config.toml
n_layer = 16
d_model = 160
n_head = 4
n_kv_head = 4
head_dim = 32
d_mlp = 448
vocab_size = 16188
activation = "swiglu"
norm = "layernorm"
norm_place = "pre"
norm_eps = 1e-05
positions = "rope"
rope_base = 10000.0
rope_fraction = 1.0
qk_norm = false
attn_scale = 0.177
bias = "none"
tie_embeddings = false
parallel_block = false
init = "uniform"
init_std_qkv = 0.0455
init_std_o = 0.0565
init_std_up = 0.0651
init_std_down = 0.0651
optimizer = "soap_variant"
lr = 0.00823
lr_mult_up = 0.68
lr_head = 0.0119
grad_clip = 0.5
warmup_steps = 200
schedule = "wsd"
decay_fraction = 1.0
decay_shape = "linear"
final_lr_fraction = 0.1
batch_tokens = 131072
seq_len = 512
doc_mask = true
train_tokens = 500500000
steps = 3819
dataset = "wikipedia_en"
Each number is 128 + 32 x the weight over its row's rms, rounded and kept within 0 to 255. Layers, rows and columns count from 0. Numbers have three digits each. The size before them is the row's rms in percent of the matrix's.

# layer 5 MLP gate, 448x160, rms 0.0651, rows 189-215, columns 0-79
105:165117105131164124133157115175213140138141153198146137110224086126175136129188122157122081150111155125101092131137073164144113138171119176098094147114089066167118125131133116123084049103143144154139145149108129120175166127125130121123139103
101:056115152113131145119168121097108116170078156120126115104081129152136107089140182039111093154119114161128075152149151175102154112147118126160048117180151121101191190107112163157161121086097119165098093137106091102125126101139102117094131107
103:135149128125165097165114052104183102103118162144101191194138154143105108133093185140102152095154090094151115144083136120133171107137139108098137151100099184149150143152121184122124144099111125124182066115135132136129144106133169085158158141
100:135094156156084124139137128127147118146120135119167082106080129094109137126147106177088067148134130142108179158142134116119069135194096128143149094127165122182125131145185133082153133157126133152146141086135108213147141175079113130179126061
104:167104177157189080121150093110180100094094138146135153098157113086179171143106123132149116153135081098088090192116128152117138119141096188180152156153163109125109125104115086093095149130167063124131133094110128154165114122149161076132148129
108:094132211150115133124132101138134127098148096192183085083081078127119088145105130104159151149145149118151158135181071065148081150094150107130129149149127145148091187153156095147112145152182160198121116087124119120118102121131188136111099065
101:070129101167094070102142146119121088078077160118096130067100136113105209115179144081045109113114121159133128155192122119112150134149127126102127097167147127116181108127160144159158131171115140082047121175092126116119112139093102081111146158
102:118080135111177118157120127085128110116181102142142108105149109130087074168122148136151165179126113114109138110136111146111132112115145178094131156133076100189102119097152125169135138127182083146140104168152170067122114070120095195171197098
099:196103135127155157167143175148117077092121120124175084161077121067122083142139162147085123107143102164175154128107164142108119132103076106136114160137121094082171135093150174092144102112139163129130132184186105061164123101137118125125125083
094:113081109131109174173126065131156092115122171094126104161125165155142149140147110113078077109129135133074145156136081093167085124129090078100153126162173179127103129143119122068131158148113110107098122062093152188123114127167099205171165098
091:120126202159173140202151126140120121057100130176149113085128120077146156192104153139112121114166114156136092165116187144166132099131111115113062182082124187113114161144157100141123086158162131147107142129169141089125118227101153069166104155
084:140143146148152147110086116180149137139132136107120127106174057148164132104156091097170130112118136116086107152125111116094120092140087138141173110108131147089087138109130194115137138168114156062132114096157096117131116120059115142116175139
095:143153145090159151112111150185169120122119166091126076109136147140199101220093189108107110118145100073139190156103113091091124139086105133133093114112131136100123187090135111160197113076120106153130125090151106138184118137168126119125180128
107:124106113110101108076115096130138151175141158110096069071160149131162149142149118131120101057201127159163155084117163133190123084097142118061052142147135191116117145144138149102174192123112166107095116079135168196108147153171149094125161084
099:158104105116047122120077112124143098135130074115134106095140141147099064149192097110099119096109164130160181097115149158110113100087124048154088145151135168167163150121110098166098216134089110123113129127156154160104167131092131153207104094
108:165149083098114085123074148122123105117125089109114147073116104139173100132097161190120141150180076116124171173139125135080116150164181175182171170152126114123097179154122131150105106123069104079112127126099096143088135118186126086141083182
106:117126128080085099196129130187128096114120104114064150147174164114165176113132121133122159166036123134135064147152066097111101086090176108146113129159115116164130133158129081134095103127070091109116094103122172106170107122133061117172129056
097:090164069143122114142152069171136099124144108118113122161097119112066124060115154150176206128136178097075179098111181109098135102165174155116148106136119089123199129131098148163125154074145173099162110103144109125104210132165111091127109181
107:118117174191130104141188126079138154147089135142160160186176195069135116089154168153135161119158134153106136119075117108097115122062139112152081149103121160119117115120123141107110110090132172128138121148071050129113182163132098122086194080
098:180133147083100130136118188101148168143101124162122034086132107143171130148160153119135091166135073107146122142170087142140110092138050196129097122161137083117142090163177112064155167120142159128155086177180125152104117160171130120147141125
091:159096136119074174135122074140121108078165110084130130200156131123138181145135132107098089136156179137168090052159144105186089056107162123130111119149096107126127163128138211190100125095202117142074084129142083105123140135180151132115124150
107:136130152102120113106101142129144100113102149150121112095117115112155118148135136179136167123099094134165178176095121100072157130067149107104099084133150092131106145110136105072201133179137133145080095173176068104117090129157173090127134174
105:130126129117220106153138137140180063148089129082131151130103104111134152139187064063161051098077109142115096100113099135098121149114126191189147119122143078112142145084128129124106154152092177141155129157111158110168065136101145217108156117
099:141106175141203117099148127128163124096136165128109097117129122118159116157145116149061130134111148140118167129162106140122169154090106097126122127135132158062093153142117170090118147133104106161072138153114158135097113133199124119064136114
099:152110161055140107150135092150142150172120081144127091166146105150155151181149119146132069141099152106097132102179140107086076152106149129172087139132121184138102154116080081146123163123152130152157060144129157163050157162052059126162151079
099:100177110173135148193152095127180141176132125150149196090132126133102146094192135128102075138105129088103087160050150105172113156148139115166091177115126103110203140062132152122125137123169142117078114147110129124088130095164179135099195098
096:112144065095130129120113177144077136118172143151065098123109107117137094122115062104178139133161125120094094130125110078081087111095169106134115102176090132154069104052098113088139155132121088114135217165109134115137152119098178111096099166
# layer 5 MLP up, 448x160, rms 0.0651, rows 189-215, columns 0-79
097:124102073090145088153068181206120067131158128211101143108164080147127190129167142170085084113190124167086117161198078164110109146132120123136084147095075092156110115138160091176129108075152174149089130112108147168158128078117157114176129133
095:095068098142148149115091128082116102142214123148182158140146163161165175099129112161177110161094177116112138104099145155136107126061107104130188165043177162139112140145117118140114112135184136082190126130104146102075169067055073112150131102
101:080127099086156190143160181095165169153130112113066156057127162128126159185124110149101182134074136104124143150088157132110147194077121099074127151115132126079102080145145122195122115116089125176081131133131106101175095170189121126130103110
094:152105170122172161138135161190053066121184077108108095094083127083157114071118139110124096114093148146149126193125157120116110137136133111166131110149164074158125148148165121165116160124112121149115122158107150058218131163130082119156115114
101:103083121087138124175191174101125175183085128171172134123150163120114157124102080113141191128170136124213113086155150147138102169110099120125138118128122151102142115107157109145134145113160093130126169094101136073098078130139097116146136078
103:131119097095137163114118148140161099131114190176098059084091136112103106117171073133180123114131157150070124198177114103117092133150129108124161101080144140107105167104177087106100103143117139207142083099099102166210129138092136143145120115
104:110122177136058177122198109151190101144132125152147106148124128156109114100070084132109148162161085127126127146097117080175106168115162125148129105107108122040157076131118127180195094144147131118105132159156097076091111138140081096143151124
101:095146135108098124167124144143116124130106151089123133145123175087164157136149141136184091092114092116076095137116151115084099137119114133177156140117162144146136117169120156122135114124125119086030133128124108146132169120140125167090059177
092:104122084102143158157140118172116110125111088121144119111160153115113163125096155171107089140094125178153176132137089136084054155142181161121150107122143107124097133146098090164109102144119187099164137193095107130105133103149160118147126051
098:087148135113105131189136137124138132112118161074093071108072173153110161114161122099168152090195070111107174124162065129163101070147178103116141168103147157142155105050094167071166105099115119076088125129147169133149151135092125158143089131
096:136116106160073149105166130135106127201106109127106184183093137134164052092139068126076082105118122136143095166164081134114122135162095127132127109111115150158083185083071170143178165077097106140116113164125149152152165062145102171059138140
090:129132090165129085123160148114079142145155110122135172143103190142119146091102153155082140119148131127155155096143157147116115144126172112152088171091095089137178139152146152103155196130134047129108108150125089098151111128135151174093125116
095:128132100105121117135166067148128133143163196103097080103153146150125103158131112110107099107102093097152159135117095174111120148091142156144107127105140131098071134110142173138181082102108129120067160097104143115147139096119131191131165121
108:134141129168116096129182127163129120145140095153192152063099091107140108074129109163111079138126153095110093140151194093107127122138091095185128065123087131091117101117125160063120063139168113070105100169109097130174074110135150151130136121
104:146110220099150112169128186177149076183160160170138138105109139155109148105137108109121087184112121125110107148082103089078151067123107167088068165131157162125108094146085222083071064136128131131164120108169108087130134073085140138168123123
108:129167126199130117110154139216143130119125154129164118121164138176148104129089092155086123086082193041139112133134166092169149081130172153191109113144102179100154113105112081154113134139103108152132157129195148101089153110082188121122146118
102:110119156134102158139149104111176170091140166190127109126167150116119167141062090132115147117088084140162087142094114147128096136126166114178122117068170126122141106106139102100112121101078167174040122124166182071112150150114091095090116118
102:093165167140175172164147138133115110077097201146084174162143126106149096154132140139118160123147113055096113100146136195098089116156118183091119184138098130106154113163147142246110107164120119121159141181041093139108124140108088194089138140
108:105130100068163113135124149181162144084118120167145118168163182155180123180142142150144158099158083133144104115111152097112120129094075149135172123146125132129142138186108132111099068146165155149165107109122112110071095108152148155165099130
089:106145126188104088091178122139087110093145128123116191152090093158088105086104123133136176123145183074135135115114168156107124196079107049172145087113089167122112125112120170145099162141131125179127147114097084105146146132010055170116161141
091:134092098142054165162093115178133155174142155144103131142188103080148153145159093146112137112149095184141107143186121094122140129132107114123068133125165146162158165155185083145164138185176110127115130096117104131081148196119159149080124103
110:139146159100127177119091096126166122112081093141171106083151092126158095179076177100184107134110121134121121054175149081106142150108099156087106106097154122101187118135119134145130138150094128158130155184150164170149143124216122082129135128
104:077097090148137130105155171121165110083097093113079174127079077141136104121132168110055092122171124128121182119121120149106153126080096138146141175161154092139148140202158141116077230084100152116139125158153124107138140124126124069100170082
098:186126098138123161134076118181104156131129084167141095169140110161162108143057086116184129165218113103058183150188125088109109140153112145119125117154150118101096138132141127141129140153099133097196120165099104160085141104115166099117151143
104:124155044143075194092140112135073094089096178158130133063165053139122141091109167139147169147078099120091085109113179094138158109100133128086161131124148120154156140120137112115072151169120127093124143099125135082194127158159168100116140192
101:126109148134192126182150129094082092120179135142167138087114128109120182154146150102121063175108114141098073142098114155161141143122153155177135115104080082150159183096118105112145093115132101143112137173097145148118131146137146084100162126
097:123113069188115151126163141106156110081116171089152184133171120192095150142162079107126103189100154127141163054152170110108135099135147148161156182093055115103141140154166138167174068162128127121151120140182143086159105088106091096098127170
# layer 5 MLP down (transposed), 448x160, rms 0.065, rows 189-215, columns 0-79
098:134082097137153154123111149093086123074119182098119132157085110111074117118083158164128110114171132132169110161122105134158070181135119074133122099120075180106134070073167134099214132147085086156096182075123146144173141145159149186132106100
102:149103089175162139135144177152105167142178153149163166138181124147150139155096145208153181115174142193147138132132105103172161141131139181092181162090116134151084075123153126124084130158130121133128128155154210167114138120111138168113157112
105:134099179144145119109132144120120173169171122098172151077122140125168154121130137104123145127107148114116102182150149163098128089110137092173161068168210114128114129100126181107153170154126147104107112116113066166116109179094108154097166109
100:127174096142117116116109103130155094115161089136085127149190187175126108149108125133158117120105155140148103118118123150175116146063085124139136168133153126115077172167101139170169165085122223142109141193134135116070118092143156098027134184
102:098149118111136168175187054115138201121133136098153079110144144124149137179172133103090115140125144141126137108118154135105103100190150168153175138151069105036131093120153153182080113146073128050138137142129164119110085139148088132152136141
103:146109101142093069112138178132093148150119171147098168143161092129114169111111134114149183105138062082127100100069078079121146131136112138110062115120097161172104066083084197085130148072091087036087130118098182121064125082133110098083150159
094:121098125139178095159096165118139172142161168129111105113085118126127150126111116126165128164141198083139187111144126162126165106129126149072144126168155178164159121207146121084146197167098181081128132186151184146120086084117112140085169170
098:182142138131176105122080099117166112119143106181105138182135086159130110149113123101097139138058118159082160162104171113131170115078141146052114076163117099173097083077143119130138117118163064114167145147129105125104137120130117086181227138
097:102116137101092131130096106128118150143152093092092131133137147136162130129176084103092136115129182106187150105142134091125176173133159102100142120130120165129093148137127120141101216132113088135090174081156170185130093154065125120164125186
092:187116107168129117087125135128165136193156154137151094166134108224147138103093174113089082137097145133078151149153147121109126144113035122113141132159167104161125195118162113128146152132107168186093138096095126145104107158168114156082122117
093:109169061120140178145122159108159150139116113118160123106093107129125137201121110121100099153094108190149107155088087107154167110088126078094151149089097123114105188142166184100155107124143126117105134186116099165145080187112138169130113111
093:110147138084111155176142130092143143130072070167111130094112172066111185115106153155139116162171094171142184120142150046163099154071131155171093152129132123104082124112086168138076127120141077132134134178119121155159130147171107161180161174
096:107151133138096155130158060160150103183150160116120114094152108145159113099117130138062118137075116106084116150138162142141118093117129076151122167072073200093142154134034112106172117149192119120147125084113162153154150146071114121095174134
095:084181136069109154124098145132075092087105141141102117135156166180098148145072144137179165147079135155145168101117073127159119109113149205112094146168146146106077172090081118167111179126120103172104109107195118160106159126057155096141089122
096:139108044148163111129115091149059163109119114126144117136149122105138081085088138089113168144114128127165172100175106140161117168149114058135109134141146129123140156130190065165172152115124160120050120119122109185108140125172138121114160120
106:108145124145126164115143152133126107112143133042125140084117119128167153159116177157163124153138087095060159143220108185095130087141147133157153135113136151085111161152099149137122119117094108106069106148189129161121139093181124047115155168
100:116170173150196150144176070172126133101115145162191165159115100116138108174173153118132171187082128096116130141142092121106150153098133118094125111125157164134158107064131095108147082117129112145103117119152172173078113151119140063093138177
101:154161130136117178129129159196115116085080160130074105140113123107130175167144102135129138175119147135113085097203162255176080096182187186096115137167164105118127104135094132145120149116151182102073113080074101067117131146144104125095120123
100:072182062121096109142099112191136169133124143129133092208161108185090094159152137143135112108124127058124146122156087111142132164127126082140131131179157137120103104117141086127137111126120113127122053129157165124135196165176167128110120153
096:117145175147095054108167106113124163127125119188148130106171089069215153117133146112121115180162193102154128102149173136132068114111099168132152076122110077089136120169111089113114148123163109121183088113152089170139149128053127074149147132
097:097138163061155104151132104083136099142131156077174083125102174139134147144126188146130069144153160200153137138175133122136098144132204180173093126150129109127107153145115148182147112136145147163135095102128190110183106114165126156132219120
109:130140121093114192137126096120169094146093093143183132090128152115139118200123101112112154108122142110124157128155093097107154162080093165111126138151092108071158125179072165103117058177141162091114101146156130186128120143179103117128161115
103:148142125141126133083117073124094163130124156105124101160166111151120117163164132093155137156120123116097115104141192104183131186102107174145106106139106140136143144090145138163165082175156123159172177135110103161117112115169147119147129211
100:104151091044085116185138098145096158146140099153084151075145127143150187144112080117150130112106208084095154141136176115158153098141119186095128152167157138085116101160112130103190181119134122109150119125077111148143083159144158177120123113
092:155104163137159178103120108127139156123183093196093075175160155122119140117115109158134127115192107108119200081140175107136108150152115073161108078141108134130061121154065091156147108099138119124100105111156159158092120141118143129142134082
105:145125108138168116156072122115107125119137119078114078136174136099164141136068135071131109158120147179180111142149097174110143151056142176165178127136097128087114153193192141131094101095033166113179133105126174113139130141104135158119092117
101:139107110127088135139151128113119128087173126115177232100136135161173165074123130129158150171103147166167121097129129098136074129135120126165144166157102142120117129156078137171189096096132210126124129121151184102210171124119117109135132204